From a checkpoint of a small transformer trained on Wikipedia.
Size: width 384, 3 heads of 128 (1 for keys and values), vocabulary 9349, 40.3M parameters.
Architecture: RMSNorm before each block, rotary positions, no biases in attention or MLP, untied embeddings, normalized queries and keys, attention and MLP in parallel, capped logits.
Training: a variant of Adam for these matrices, 293M tokens.
Each number is 500 + 25 x the weight over the matrix's rms, rounded and kept within 0 to 999. Layers, rows and columns count from 0. Numbers have three digits each.

# layer 12 MLP down (transposed), 1536x384, rms 0.062, rows 53-107, columns 128-255
481531509474489481551493513498515489504518506504554531483532504506524523542480482483466505484517522476526485471516502525545478487471522500519526483498496503512468500481511488503506490513498507512490509517470513499503477475477497524499507508490492468463529532511500525504480495522498489520524520527489490486523499537526480500513523500510507525501523513469485480496488542526504501493455
540483526512486498504468504496487477526546477510476513447524470516515521530512522513504498488536512503498470498481534483490539480480546497544493534460498523532522537469482486514472457514470527477450506488500497552491497486514504496460519484480478478458466478508506492532514532511466539483512472520547488487497460496454504491520497511489514493531482520469478485490480522513510520472479
495536466524529514484477430537538542557521505532508495490467491432481523524510486498488511551481460529490473488497526528464467504513513496512504532452570495498513483521487543513492458504496503501521491484504503502550501490514535511480474502488520476482470545484533501489526501453489511478500519536511484484472528502484506498467505499484505535495507542531482510541515510499491461509464
503473552520482520497477455509469479535508445470500478503509496503509493496489475488477492502501461512521475474510502490471468536523471512473490506546525521526485488515500500499497498516497474508482481508553541465488490544485464502516528467515463493534439477487516493524487485561439461533481517488513491497456475541469511546558532484492509495507504511455491496498491514533460504493458
468527495514498525522497496508494482508500526478467521526489483490550544519470525473457500492508500498468499493509513492486509491528513540479495508478520537523494524538479498502462464497504485463504467523504514523499525485482490490499506508506480515507505489483477537468521515508461480502475495492513523498517485508490484481505484491510512490453483477516499486503507488419511479540510
490545485518489488505508530525487498524502552506498505477507508466478475498525471539564528525525519540486535483493506470541468452507504524464539480468499542514486506489496516506473537498471491494460489473500475537497481543542498484459459468530527515496480501564495482477547484523509470496527539506490421511489541530472476499490500459503506489463464506489500509493529483510483529506479
534519528501545459569491500484528519472518483558498491472513466510474503496502468503508525515494557509514483511499504511488509518514498510539485495504529525489511496483470480429455500485543554497491478508474459478498471481466508490506485485538478531464513480500494499485457494531522478520481497477497522495532549510488500489496512505537484530519524519532512502520517535494541498521517
507488490529501471459468487500435501460523475492487505488468526549524499468498475492516548545558512501466497504489479522520485500522501494470496515505470463522485505469539528477507532538483492505500524454478511479488513559536543544472497470498461476536491527481474467544519541518458539439458489461508503501538475472490479512507447523474485460511585468508478488501467470472534472484477
513491516534496476536474501476477491503510500528497506490465480491511506503502507522484525519484483483502487492487521463533519495523481468531478490478510519521483526504480532489477512480486488498480523505485524524549508524471512482494530507474479483506468488515507480506513481493463486544512508521490537498502462531497516481519507473492508489523459521478512456467510526489475481506533
513506474503474482503487534542502504538475467502491510519512527504499476504462496488487509512539497519483560493482534485471473507467496535533533472454526507500448496477533535508526527530506476505520508509522478515520536479522509486502490569484465532542530449471515486472482491484492479488507493489483496432476450500532472453502511472506473485474470500496521526461495514499511538478496
494474523496496475540474503536477515531496512486482494477516509511527535513432489490533501481501508455537504491544491525468494512459524562473482534519513526513504442505470511468545529524504490489472489488512473518542521504501483545477474495544464522506502534561507549514465552476458470509489526560540537492496513469479539472549486547475512509500523521496518479496509485479541514502487
505517491466502524499480508501473506490462488502467495530505460511533479478525496461504492466514521492476480510504502461531513500531518483505477495506472503492557493521499500499486562459549469491532490478556511459547519488503482496478536513523496500483530491507514485500484531520488490469504513530504508509480479527483411468466446549498446516492509475503519539473558481492535495516479
501518525514470510535503534509509496518487498476532515473502484505512485487497507518473465496469501523508512456507480500505479505480465514470490494507459472539488506515540518509535537505500513504495525520513508516480533485514523544521501454498478468519480466512479506508469531477483514480516555522506476510478519537459463490535496501517478539510497484503498498470514515521506506512512
495513523481464538524529489526547491513534463475503499485538455433498536484505501478514536463477479463491531487458493479528510530513500515477489495500466512502485501490492531505471488502506515473477525491549513508520526474495511499509504471515473523460502478502508555476512447496502494486478476494499446551519482524495472518479475487490515460463463490510517511505463485532475548495490
496553482550473511487486552495503507489515520491490514518501523514500492483512480481486533507507518477472503534522485507543499484516480536488509457516473486484482508487457527493484523518448558504501492537521524501525483499498515494493519512517481538521545529517505545516515497535498528503537531502470503500493475533468485486542485503488495552496498451462466499517484512512541537522489
459501490495503510504496523522495501512472509461473538488524464523526520544486507495531454499534523494510498487518516485482522507497516518522477511488478536527532494479454480503508490560486561503490460496479492490472533498536500492477469513533481513479482529472492498541534539506470472477488535480472513455506471501506460497518521489505529524487490491481510503489469525510479496506520
493480480516506505440463498500437437539519493495532517490526498471525550520477494452545511505521496504515504516499522492514514503516503477448456507467504480529457532502517500544510499487521532470538492510516507524502507505493538540462453554552490495521563490508461517511530511494544510546528504521473498502485552527491460481534484462508528479480517522544503480520482502472518459476487
530482460479520507462563535487505527522525496478489521465473511491525516554506540485447509519461477550522470492479481501476498493506474481489508510537463529489485518476500516530457524463502480463500467536512518453491518527550505491529487517523561547533455469533467485520478505509513527503544545473540552484536526529521423506534524545518498537479554513511522504475494471521511490522502
546555556496481508514535496478489510475537496475530530504515544495527490484493499498525526439498514509508476536494530519437502481463482476500544489548507553490523541495493512474534535505494490484477456465464515460481504563510522515528511504525511493526503510499453475441495460484490513477504542506495478478502467436474460507490459547480554500474548461502488483505508438504466569563481
501519469517485455478499468508521493503486559506490493533508524529559469498506484474439453481525499499465508507488488492510463491489470503532507482503487501495541460551509497517503479479487514499524519514518514504469482496454482490476492515436499491498515482477473513523534558496476508492496507529447556480507504493450458534529483498506477469492482534468453478513474518538474491517482
509518477523517500488438477537506456454538499481478481501492493497553464490486507456477517500498480498514545515463535468526480521535449484486503529515511496509487499557469486506496499481504475532523507494474498543464530483490526512506505469476481490556467518483488514505504511503473513509504477498508484530526510513505492537495430500492516455547491527517514532503515510488474509532499
559513508491537509473518519472514479509510490509527422497494504533549548508465524511506525463509506531511578475470516494452498455495508462472540541496522524529530514504506464459536569464478449520468511506571476515494507535541458514456544486537481534479495479526458529511536499504466594485481461506498471488474490516456570509482512504503506533535475447457505543474459518479555514494523
527486501467491504507500505480526541485492474493510470502487545480502491467517496508489486482494494500536518469453466490462519503511489531459515503513468508464509478487530528524510530490479521497448515525532526527515520503482493525508503476500452499536536461486466503525487519543513478505492537516487477508481514566528523527573465494511516467513491470520488507457482491503490487465510
537487538510496484468478480528481507505506477505531545540488455499486466514497493520508457512462531469489516477489471494504488500486490488509507466524487508492514502498529497504461497517471525494479480488484455486498510550513516500552540511464521457493539532487497483503489488510488444506555484530515465504489473492536482465498541529489513489510521523475484508513499488550503494500509
470502490484508525541497475526507516492501496489455542542481464503483516523494501499541533515492468491496512502507472497482471567538563535474507449496513510507496497530491498528511519516536486549514476500485484516514481502524514469491504495556510486489507493498510544498497503476433468490496547506501507532507489493505496471517482493494511460465441493511493512551503465542542512491469
465528481493484475501473494502510542510484498541499520521500492416482524489492536545505495488533508518482493524490509537478486465489505468446463477490461523483517505473516519527460508465535486510522509462447491494509499537526504479456472491503486530522512512526493498519465474496568436514529529476475497505509461488500420479548468459505525498494508548534499507439535461512560551510490
483474500456500488539474527504471524493533476519550481487518507497508485502470487515459442495548488525488515499503456479542500506522489503500528500518539502484471523483456512515532476503458465474537525503472505539452518471535459502531449515509504503517480491492505519475603509478493515492519495508548514514495547487492480500493494471504492495506480502454492526524501487471489505511489
482467533507499484527521555474486498512511481530526505514511459478483502512518511491501468465506505492501503499467509530506462483540477505489471484489510484524462481532516557491488505508503514489500453504471504514503537481476487530492482510530508481503503458491492545504484514513484499473477496516506457489498468512508479480534479496468486517540459499538487512477518504490475523492466
493478457468516533505452530497469492483503529524552482522512524496536513500522501539501470507521511514555486515563509480537522458501542485459511531473475465476459463454386463503531560487523504499451462438500463488512501400528501472497496474509497474516488503528506489491551440489522496471474515466541472453500554455483434531450471522493489479475475497447501484498521428459494495499447
544445510552497492493474461499509512482509459501467492476524495506469508476518463544489507530488477454482487511481494502498484473495509506490508498502500469491541501485492520439501519456473515526516475518520498510537463512500519522475499499512463494509463504487482474512506488455489475489445497447508489498465494535497537463489471483509501490489493434528455512456501506486473484494532
516487482499479496522491537553470500536498493481474520442486472501496520516446536469511504504491500481570501531483533479515470489456501493495552486504514504485508460546572496493509499533510530517512479467434447528505516507520481460495522490558498468487501527461508505546501494531475520505543502465466499547456545507481548493494496510508475503516515490487520492454502488503499509485565
509528516502492511534501510486505488547527484503505506478483499506484539499481492505494500495499492497493476504498473485500511515525464497483517455510506518491465547512513484500512502499484530495505493490457535539519509501486525513502506490501472460487490478495514471493520480500509513518482515520522480516503465475462511544528493523479490510462487514502515529501526502490505542501521
541467505511498523507511508524484522514456493531496512488492487521495469491506510494525482526484519504523506466496525468518505520526487519508489514543483493497491500477481480491447506498475466485491505502531499491504530518535467494498519526482490487480499527457516504523503543518505516502503541508475477485457502502514504524502491508483498474482510533512522455452539520476456534526484
445503474530483488489460507488493506459459551508496514491456541529481529545532518532514454500493459492438493535488487487534493527507524477491516495464474480485452502503528522455507480519489475522479476470510521507461498460442510515538489535538520511473480500477519492493527492549514543501533494528514508510520472492525468547511532484506456457501514514518493490478517528552526510534494
507477495493504496462526499532499504555537423460457469478555546535480464495504457531534480472527502519446439463518484536521451552407498524507467488494514491489495439457482515508448519557503584508447520503499455549528460475464482478521492511522486482507503523439454494519457485524521483497517485517509517476499474516517471500496514479555521532525507551545493511521504516503515492470461
453546507501513536526449508512493511508468535486497524487478494519526549490478498526505486493508482492495443515515508484520469478455485516515495514461479495479525527497469498420457474485529519503534514495456491461517512521507486471499516510453461491543485442476501495510503507490541506496482517514499498494510496511528522465477507484484548491514540488490475494517506502481499521478485
478491496495510446484535500476519519499501485457498452493548509484514487486505484473503485493555479503485509522482534496532500470460485514501509534472522465534483516535478515502505457518479513489531520536481511487483494517486468513505420515504533503506483486505471502460484471479463549454492519493521507518468489464510482515493523483552470505537494542512563514503490499481510499523505
502521494539505491536537466472483487511492470517514454536474481481478458508539528463509493496517505492486462510497540509522529495513540488532496470514537525518510491518487486490531470477478530492496489526499469500500500513550451495483495493505500508532498462477499477513530469502526507475522450519493492509493477519479505517507486468538502501545470499534520466500534524471496487482483
533500478530510498492524483539523489478517502474503536506477527509476484525478457487480476520510475523526517488513494492492492453513451530523473502494457515476500511506503503509479487501543490474479534523517506476504540466486538476495514493503509503499490502459452536484469518459505501497504497508460494473501493535514491488540483537521494465502486513533487509493524519534548463513495
453509478525472470502485491487507502496514507513478489473540495512489531472461515493477479541490570446494517458532480510532505500537509495517498481483474486529512527505464545474494477507518516497514508487494494494480532496501503499450480514468513492524458494518514501494489536538498571472510542495500503468516495512464499502485473487449505574451500497493494496484513507517472485467470
434495487545525507467536544513504496507509503551512526479453496454566487528495503533500540525496451531545508514520523500522492495530477479505479464479496525557556511484481560508504448498520487518466497501537511489495527528495493472483430471504525529483489513515470470497556501483444533514534478567454533500497464487487491500504550498489446451477505523522514522515451501470532481484469
516512532488511494475530506504495508514515458510520509539503525507488471514501507499481483520491470475540512511475515511436480515455513476527549489502538480491508462468507502517497445503500492496486507494518480513499528526462488559507489501491511451508512550478541466518539526456500497517471510509512512445512529507495501497502497474470501520486515501498503489482438533527481461502497
463517479501487463475508512501456485476499458550438477533534526511492518489506487500477484503538482486554556506480530536490482517507483502503487489503516521491537500546519501535498497505560502513497464478511464516534485514510515467469531544539536480523504474503485539534517507551476515543492491498496521560477545491477495542521493509464489464507475508513512495509473464476462482513501
518476533535494491471520495488491502521489504519539561479463496523489546560562461500493500540508510494495505520511451507468468505529556417491492472521507493496459481429506470516473472517493542476495467468469489490487494507531525495521493530507497508503472519512500544505507462457542509496479518463497502488474467499529496496471520548538510482443550452493502542517497526522555521501499
506488519522492470489536535521481524503491515493458506501486482522530461518497501491507465472488508487446473479527493502494489500490526484496506507467488495540519522482502537484518478543482523488450481504509486467530499475543494542491475515482487471511520514468470516524443514485494492498490500507525483480480509525479478515499506546489504476496471512507525482465472508521523489489493
511510465514538491514519486464470489495462474493498496527479536484450489519515519496488507520504545475508505499501507472498492461550503523525530471476532478494518496498510517465503490491484522475520468483524467501481493487516515543504504502502464514485520502507497477467535471510483448469526514488542537484493526553475515475491499531471523479524455495497493481487479496530524499542517
524506471455511493484534535543500529496508519455502490503523522493513474517497527489543477449531512527531498507511476515473484490484508513517516496496524491524478502527482501488521507479518517497487506510519504449487515531516479477508509485503537485491473524484483500478485462546532494508510487555515518518458503498438472482467477523532506523480499487480493510495499520561531512537467
489478524528500537503459520520499517493546505525432492459516517450560500488509508495461475492484519511538538475527550521495497494539498531494455502463583478500497512514525479461535513450414543507483476479447488539504476515501521547501478528445416492490473532462473509463499497540474487477514536527513517494512513507512493459467467490499447512543537536515478465530422529531501498492472
474496562483472543533502503519455506501480551506496509522485494480486497502564470476520493516504503502479518500530479524491516457488510488483501479521481490490482505480506511475498469517469527524525463520557473491506467528460546491530490480502486518531506516500531498510504486486504445495493458520504477459499519514506479478508495476473430472482478540473509475538536484510519467538513
494464487523514445491468499501444480509473493506491502505528498539522518498474490489503505524534456498470511513496473525505491454554519523441529466489491458467504525503515519441504540477463497487550544505498467541550501547497529493467506496486485529466477512470482510494495471494495505460499518501500496511497492483482501508462503521547535484522462496474535528556498488505506488488477
481470479566513524468448522447449531492491542513490540535495517499475510479497462515501493547515478500490541491497492454468517493526500511496525484478499547524525494525502535514510542487492494482529515508544488498549565509497528449462506496509518502567549435481519450481441506501513480487491537539431474476480518506489449502492493495517533505481479530494518448504472491488513517507499
514545520462483514503520497493498479589465505497508486467506472540498541510468484488528486479484542503485499486461547515527446454534493453487463502465515506519537534498517513532521502551547507512485497495486477488498484482506470522519518468495510483519487538516532479499502500514464498512496473501520523516514497504520496518538525499494546494485482491515492528494506542506503530494538
506516475516484494489513509491507487494513496480526508516472500497486497538513479458495454491475491544525532503496492528499478497515507507495505476517546508504513510494496493497485469477497517489455486513486486513525484470483464481519541576541498493506521526483499503485512507534481502491519502517524510479532471508524461488524472453483477504542476489521494474499500509511501477523497
484544467436484513494487520478460475508495462463541515493537454531499474480500512489500510521477526527497533513509480515514512516504463483503455486465476469523445512509521504471532523501441503491479536475507492492483533486469509542490502480469456519513485496534507491496522493451518499479481496466519457498492509522502476507496526495505522502488518494521507491490493532464528479506475
511536481461539457506449480507513489477461513485535481529494473506489509520475494520467507507500480497514482505507490498504514527503450524526454482478523531514475492497499524482500505473521531470482466468515538499501473494519479518492465497475460484495553512512494508509503509518491482517488516510523460519522456506498447466463499511533480478449520497442482536540505491525513496508482
# layer 12 MLP up, 1536x384, rms 0.067, rows 54-107, columns 128-255
517516539465493509515530483486456563510485485526515489513500539504520497495551526504508499471510522468501540500479508530515493551504507480521504499497523534517502476488526468514478546528542519489486548458506541530474503516523492489478473491535472496455513480497471458506515500501546477496437448519483464548498505442525496505530513514478518483512489484485538520525488486461477536502484
513535557486479486510499497479501506518517497477512515476489532551516489473534492488501516469505494509509503558501529497540500488458513516444535478509511491508503515480536535479534552503530503511499531472479512499481521488476492501501503537484524513531449463559478527468507515469543496494516474478451522504503511513516482546482480542493512481474524477516501507482502483520523495502529
508538514496489526547531503459499490484510467490507548538504489545510456458485515509503506469528530514504458519500512484444485475460428507469520487503505488473497505502492520546538523542502528486461493470468491501456492472517468525456485490508523473468518524519508467502463541475524491493493479545509478501498479508512484488490495522480500524526492461549520527544544490480525508506495
519486486482496492501541477523506496471493451462508470494486498536470516502511481502530512499474504535526508500498490507460533483476514509498506494492489498485505491501514509503517527561475517505548511511491466446459432538498440505487502478527542471500537511487459477483491495532485466480459470521506489504453470488484463499471521494501521538517484469493506500517508553520537471476448
485551508494476495498517499471489475514511522514526509517505518485492493481490427523562518549519474495465534518511502498515493503490479448472516507528538485509469492472497459519514545487535505514491498494452506505494447538500527511467472500501548484505476512506475494492522509525533501497470479458437537550475471483504512514469499458507491474538504537502460465528481483525537538513487
480524522502503509500471454484525526511450506536519475533519469499446492504499500503516487532454510482480486516486483490461479506522481483507470488475523502490449502476489518492470489481491504465509495489462501490495445454497477502499494520512483486518493486510508456480497521460524515510459487487516536500500515486532512519520517520474459518511495458522518553520468463467491515577492
520485503518481471513504472478457486498474511496532482525517529530510503460518504508526506536492458477404492540522511566494489490517497500506461464507536484469477490462501506533506493509522495523528486496486512485510462542494514515503496490490497494506495477469467468474481480465492488499455477513501502505471475500524499498496481475526453488466508487564514495515499471491478517530478
484544544468491531508519465474531540521513533479504509474537484474534509525476490471566493505507490480496495510523473511478520523516488509477497505500521471512525480479513507528499503542512504514540509538497511479470480516471503515470508497499511481487538492484500493489499460453493493488532513491488503492530491496484488515479506526504454503457519516502498492514488463517481516501495
485484516461447526519539508505463447520499509489506534524534485468488491467481496494485519548504472494498532495504512512493511514490499527500496477461551441481477480467514535530526490486481510537488550514494468454526483482455531496506482487497487510505467499469503516498555507477520509512498505488493466477501423509573482526428483495497468492488496492542484477539457532515491507508454
502512551464521546465508506501485528463480510479510486538537509500531456483492471499483507519537511463472518502531493464500503481509506436482520535461475506488474498519518518519512522542497506515512518541458446497519461500529521510501503491539537504501513498541488469530515492489477466465494516501526512490537503432519497528506510559494509452511469508472550511498509481466526504505505
507495481526518473453546497513525505467520495487517471521511500526463495476521478502519518498489468485509510462518511511467518548439482507476526488522561515449486511540479458503537491547492527529544533501465520469492450526492466487472493522464505549512486504529475479515533472480500467479481477501515490497493479477495435530535502540507457452516540474475507535500487518518526456499463
501501496523501502502520475510482504480490538505483497509500523502486502493497519472506488464521488506452478471514516511528505551469499507472466511501530536540479490485539461508496470527542507500467475483502493478516477488463483467483502535480507540509532501523464515477509486509512500536511469477481487530530482486562470523521511509498445464504555496510485543507515516495478538469462
420483468490537552488517487515508497519500506513481494542472474506531465488490482536512512524573528483520507511516516512428493500485469480456493565531510504477490450483500497519473542479449496491505512455447450510518479454536541534496480503517542470480530525524515478454502511469507439522452544515490496517491510519487507472506536482503467502486511514470527503507502480496504521505482
502488530423500523468520511476520503540512540490523465518487509461519486531504489532515503508498511474525495570514501513520503459460458486497478489500525530502505484491531491520516515488490514500456514520492527505470490506509488516513491519505500473550521465533507483514505520497538489493516483498495509476517514536525490533520501478522491557497502469528509500516484517535509433495467
474486510493500458491516523474481483473500524471520473466480482492488461518527469498522494555509499481445460499536472505511505519502457527529514506511548508483508459470493488511521495466477503501485528508461475503488513515473480503516478563491503506505481491507493517438483568487523491480498512532484496468497493467528497497507527499493418516496546525481494533482509464505540509505510
508523532518498471478521512506504511527485508513506455520502519492521490485490496493557491509530496499505522510537534540498499490458474490464535523495539511532520515495544485496474506511511524475490506495481477507491437502484515479476430515491493538494500499453490516468516486476520449453507498487459522476482490515523465518509528523496484487537503507457513511497488521486478515457499
496512533485523506519498493448531500473500522470541538473468494470492521515470479510515487476526527444510484476482491512500514489537443485476486511455526451508455483478501502501520485506488483518466526477461467493500484531480524529477467493461484521502498528514502509520507482510515504516499497478505471543508476455504456487459535516515492521505483483497492478491482529541477482473517
506535512450498501497496498521517494473493488467529509489500529509462503541514519547526491505500545512495517497538497547482498479499486488473493480456524483535511491472500481528472495552480521470492482517443487493508511507480474491485500495547472499508465452469494526497466475483473501476512479507457464465495470437544494503517527553479497449458512508567505491545474470478526504515494
499510505512502546497533502502480556531493504482474490500516509477534494440521490494548467504528460492485499520540506504504501518512467505503510447504512437490470447464535500518503491520524526439479535475487466493485537507467432563494462493536509491510498520506524485479441493487518455505457480494526551525494462452496493519458511479509514500482486446519470526481522526493479522479489
465508546525502518476553499493500526491491502523501502537489502512520490482529486504514477532533510468458482513498486510471540516502544488464482494536487487515507493482510492488489499505519507515491482537478476478511497523450467541500490516483510506494519486471478477462502493514476468506513537522525505491499483501532471514526559493522530513506512435491489467506522487486513480510483
494511527489465518502512489518447546452452492501475488507520478470458525448519488512494494527506467482490541430513467521499486517479515500470464518478543501497516491533531516531493490478473460493497489505452479494454449496511520546478464468496507535520542495479459488451496495481506494489465481518516480505473519496501476461508537507484529490511510462465548513502518511513577487499521
505540497474477515475515478518483491500483539541492493553513461551471498522460478480500502504510475496482501482510510534496530497496514484499492502497498523498496527507521524533494467505509478510546520522473441445487482511480491498478484548482531548513481561548505514468455490458483504488508469510472503517469462465519437515480538541478512497490504508489526488538522525520517543493511
496463489517487519497499455501541481506479508464518494450500503506528484475509469508499503542483455515505494479575473517479524504493542532492513488499484454484461483463530519523487527496491544534486509523472479478502496521493482492511500469519525480563493509551500522491477474517508482471426490487519519484485513504508475556508549481519431504527526470540533484527449532458492510498488
490549512465480504471514508483467510456490530478531472478532479508542479476531502502550481515505482507497511538534508557529482496452491460503503487526507529473524494465504476529513546475512527462492522474453500483513462492491536550479489500491482518480486496478490503494478494473486489477484506511517574523489499492498478502511538511493479526519556491533497515502471483525507501470525
501473563510533507474518426526436494505492489516505531506476507475458499492515488515542526498548494485526459534553477530499511515457468463501471488503529497479504436518501494568482517509508504518511503462483489487525488529513459479524492548512504517509520499533534500462526501517514507509469464506544497510470528497527468537538536505477513527549505503488518524497487512524543462481457
461520513493501511486481482479458536487504496494527535498504527482491474489515515529536520488495442501479539497495474484538486482508479432507442493504513507504523493488486446525504581491503526523497523458484502491483446506521488487495493512530523488505510503520511529462513483497513488489405513487527488526503498486557505474472506483459536448582454471517517573507510437472527508500491
513522486492531478503519465480501511520518517484509499483492496509481470498525472506500517510499521503487512514481507496476522534492520521484435482490521510492450458461523540467529517540482514492512518508470458430515493486502481513459492537490523538556519548488486491486447498463498498480505508553495522504531516465544496515534530466483507500504541485519532513542492508506508500480471
469469517464497572501510471489473494514511537491487542512459505513484472523523485490520503473497525503502462509508543453509524489490515495506489456516496573481456478479497497488475531523532511497513523477499472506498482540503551538459462487516529494494505543530499512489465495512519454484480506497491508501510503508506477515518538505493537475507517509532491545534541502526528544539476
526531548524506523514553474483487496559455483480503451516460526511469484509537459533468518494498472508483471498558499552455535513533490512496489532495550467501485493492557500485532504511520537490479523496474436457477466490503522535519505547521566475486473480533536479491517517478537490490484497523501485528546514533529452536475511519490495461488500492495538467493524496544491512466507
518517498505487524489465520515519475504519527492513524539486481466495474505513482508481495529547468514498474511481558458474467512460474476487525490540508528495477510514450505513529520526456529539478520510492498509470506492538473479499470470486539519520508557473470441474475466449482503465497491543499498475497474504494472511481505486474502512498460495541478516487540513493516488486453
492546501502490502513484478433496491474460497501511464492518482492488492503502462538529524486512476488475490529502488542492497475494529432512505533479504469487494494512494475515494502514501469509477502513462504480488425529485492481481474486485473542507504515485504514490509474492490493554511487461519530539529498521507497528476484504492524498515514483482459518501491506546514472495485
545498498464505507496532495523484483447533484533516493508513474493465516488497466566504525485513477516497503528477491507486512523440486493528497498504510442482482504513513492487531552495484507498529515493496492477501492529516466505500493493514558506490473552555475490498546488529506507487508471455489487528465489484520517527503500500531516487506524501538498508494539480470511489475469
509485514455491502524518499473507492498478464498496500514527496528460506510513523488464501480523478514485463491517507583507500530515488503501476482526539525467499497466520467498510470508528537484489492460472510505449513533528522518506494548510530494520531503465517469507478469474540510485503496533491495505494497511527483504501525502525475506481506494516533533491536521479595511530501
499503497515485510509489412506492518518513464456523467517509526536501510467497503505518476492485460512460518512504489523479538451516488509477493452441525543500504450464484466498490533521506532464532511514482500464512520448502460477485498471485542471472475556515532475498471495466519538496502498490502527556503515473516498525495506495448467519483523528523527505527472498461549442459504
550479530473490482514532517464494537498460498490524498462526479482488451486514465482549546507497488512468522509567505505496536520518502459486477487492509467431467535489473496546500545512476501521506496460481535476458465475517516535498495512459530511513497496505499529450454463536513509472479510480475489497465481507512466507550505546468485500510550446498519527498498467524494444536493
500496512477472547500533489479526514538496490494550491487490491500494454511481512508524515478499504488517524467573502585475539491521502489486497505524540486502477483521521442513492481502501503483496476500516495471481496524488497489493476463474490484488466506496475506469536439501503469514511484487539475490471525493537467527538522505437493480480497449469540490519539504478514493492472
414503503521455473504571491483506514500503523499511524510497551524522522476531524507556513525529493471500487494526495493524493506468499489458498494504489508457511462487506551527497512497515510510492530485466438533497512461530499489484458496511494480518499515486494514469451515459505479492467495518510514482521504501523494555498515478448488512510490518493507527517508507495505533473501
476503524462518508501575511483513502497508510498520486470431501501492503537494505500467497467553466508471526520530556541472463491486509479499501512516495495500498499516513514502509512479476489499457477478479475494488532492515465472514493481480455497504496494557448485516483501463495511530512486509485482517468504435495506510464509529474491502508502487516505490514522492498510526502492
501494491497547557497501502485496529495481494482490475490488500507528469444510504505471486531593454518460522538492498486540488469493517463505506441545505532445484446522481484500544527485514537499485497506483518490499503536486479507471487504490505552521508503504462541474498473521494473523511480508463535507484451479462519524524516495487523508518495468543507523532501482494499473509509
506520477472466523499549445484456519485493522510493498491452522450488519464490522475470550494475500478493460518490509530512498512506497467492484517533573490475488499463526518581534510521503495515497503465469480518472443502490528519501495514555513480485535484494494532483529542499539508477470543537490426482492478516530497499499516487502507477519500501485539498525560441483468499530493
458550509498542542470490492465501483499477515457500529456486530475510478498496464475519473510520505547477510528540490593499551513506501483481481496499548480516501498504496457510501488545537511524491507510484507433467481498473502488512471528520479501516498504506493500499524442475489469471496554493479510527458495522528459476561544556462501503517559510475508465532526494494541492469513
460491561520493511495517468512528506492478508494500433519480518529550496459495510471483495498509496498483514468520479548483543502503434492471491490538523502449488504498511465487497468550539531514510528518478468467454467508466501456500524478491477508500494505481482492480517453476487501496470514494540510499519498500495482512518542541456492490496544504495530549503485500506514465452493
503522521508459483485512493434478479466482510455520498490495510519502454492508466553507473489469449496482493524536466527510510520489468495466495514524504522518527467505476466524514555496503498522560518514471465523484480534482507502500508531492492488526503484481497497496520501467533531455533462480471493522489480536528477532505495570493515478540525477552549502535524509544515500457517
516484495470538516498490479468493495447527491496528509449472515521454469504515477512523510496499486503524500513476490470484554505521504495477490489518509518490456487464502504532473521477461512528533488522496513482503489552486481489503474515512572485468563518497489494488501511537496489488513477524474470471518501485515504505506532494513539480527521467511541532516494488526517462523481
507513525508499506522493473487487493426534496447501496481512476513473463511452521516528499462497478458515493555512488534500525492533514519527477507515534543498485482497489483499521516514445506497498526501467503482491512522512466529510484462524513524526477492476524515513444520526479539510480486504490514510519519460505507489522509478487492499493522491530476525550521524489511495516477
508490523467505553474513474508481497549507534548532509482511482514497488499548498512513554524482487521515522519503529515542470485442506465501509533517494506484509519489529471523507497484490501484482507520462546517482514519499477533502488489480504515531488473489493482511547488474474488515501497505506470483481479518529503486541521509469496506485505525539495506527512486493528519478491
514514477480466513517506457490489498453475486522525517507463528479452508491539456514507509509509540493513495502535482575469499460500493506509428502527502514430458488454522516504451480484470572531475469471418485491527482527528496531490478481480525477552518545500542482426445492487541506484458516526552461468499507495491488484513502503449470526508505524526476453506475580527514510513471
434527523485491495474526534518496456507505516511520505513511533510508465483492515508515504496506486487479471478507455520538520515519452479503490493491493497499485527533550461558513540475507530480479495507494511472504481527537493561502502474518501489535529499512500510482515505500531462481508534523504488508537480523496510483469492508501460490530473515509539539533507492503473536524537
509512510468475449503540494500481525481502482513522489511484539526488475478507492489518537464511517497485497547500484529533476552534491502489505482530510500514448434485519515492522485469500548476433496507481490477517529518501480482495487530496513500497458507527452472507499474464490483476500490492484521490502487469550504524519489523489522477474489493501481550496484487470468475488471
510522536502500528474516485500478529531524517493512528545492516455509472511505440491523530514530458511503490479478509528515481509440511481492481520504500476488472476477531468518447522448538499486489525484477484503498509487477473475479484534510533475518488519503485514496538508517554523533499503469486462519451463488495507491488522513478491526472531475478492485526507453500499509516490
470508473518489519532504510527504547503538486494507493516537518498479431442489505513492506511512467493507482510538463488508514555478532541528514521461496517505486458505491507484521488490499557484531516520517501479509514479503530497474462513496490476483459506462518515487514498460524481509495517534483480534464522518479481515489508477495433541532528505497514480517511506504522519508475
463498509484494517514562476490464562483492504541506511513469482525499484509501459507501524503546498472502475502535514518506480531541470459460509498535487444477467451456505494518481504513504494468502498453460511495475502475498486515501499516513518513524500536478483511510504466493528500487492497533518488502489514474504474510462488507499459463471513515493515535537499484501498524515473
484498486483515532482503480487510519514528474519466486492454533478523495513494453486505527558504477505472478535464486465465485512524488477513479535524480508515477488484506500516506549506506491465499491410519475497509532486522479528505468473522524485521473541531496471471533554501536482539464467526469491516496500469532464488490537468488488516514483527539523513529521524471501485513527
476516506436452526511481519422523477530469494463502503509480531433487505513484529513502487535480468518472544455508516458460506482508494474479516508499495451491498494484550497532498477472492521505447524494485480542460467503487482504511448465492499501514537549548514490494491497506495459442492488554476477534489486493487514531484472506505485437507502489494482510484513452471516497511465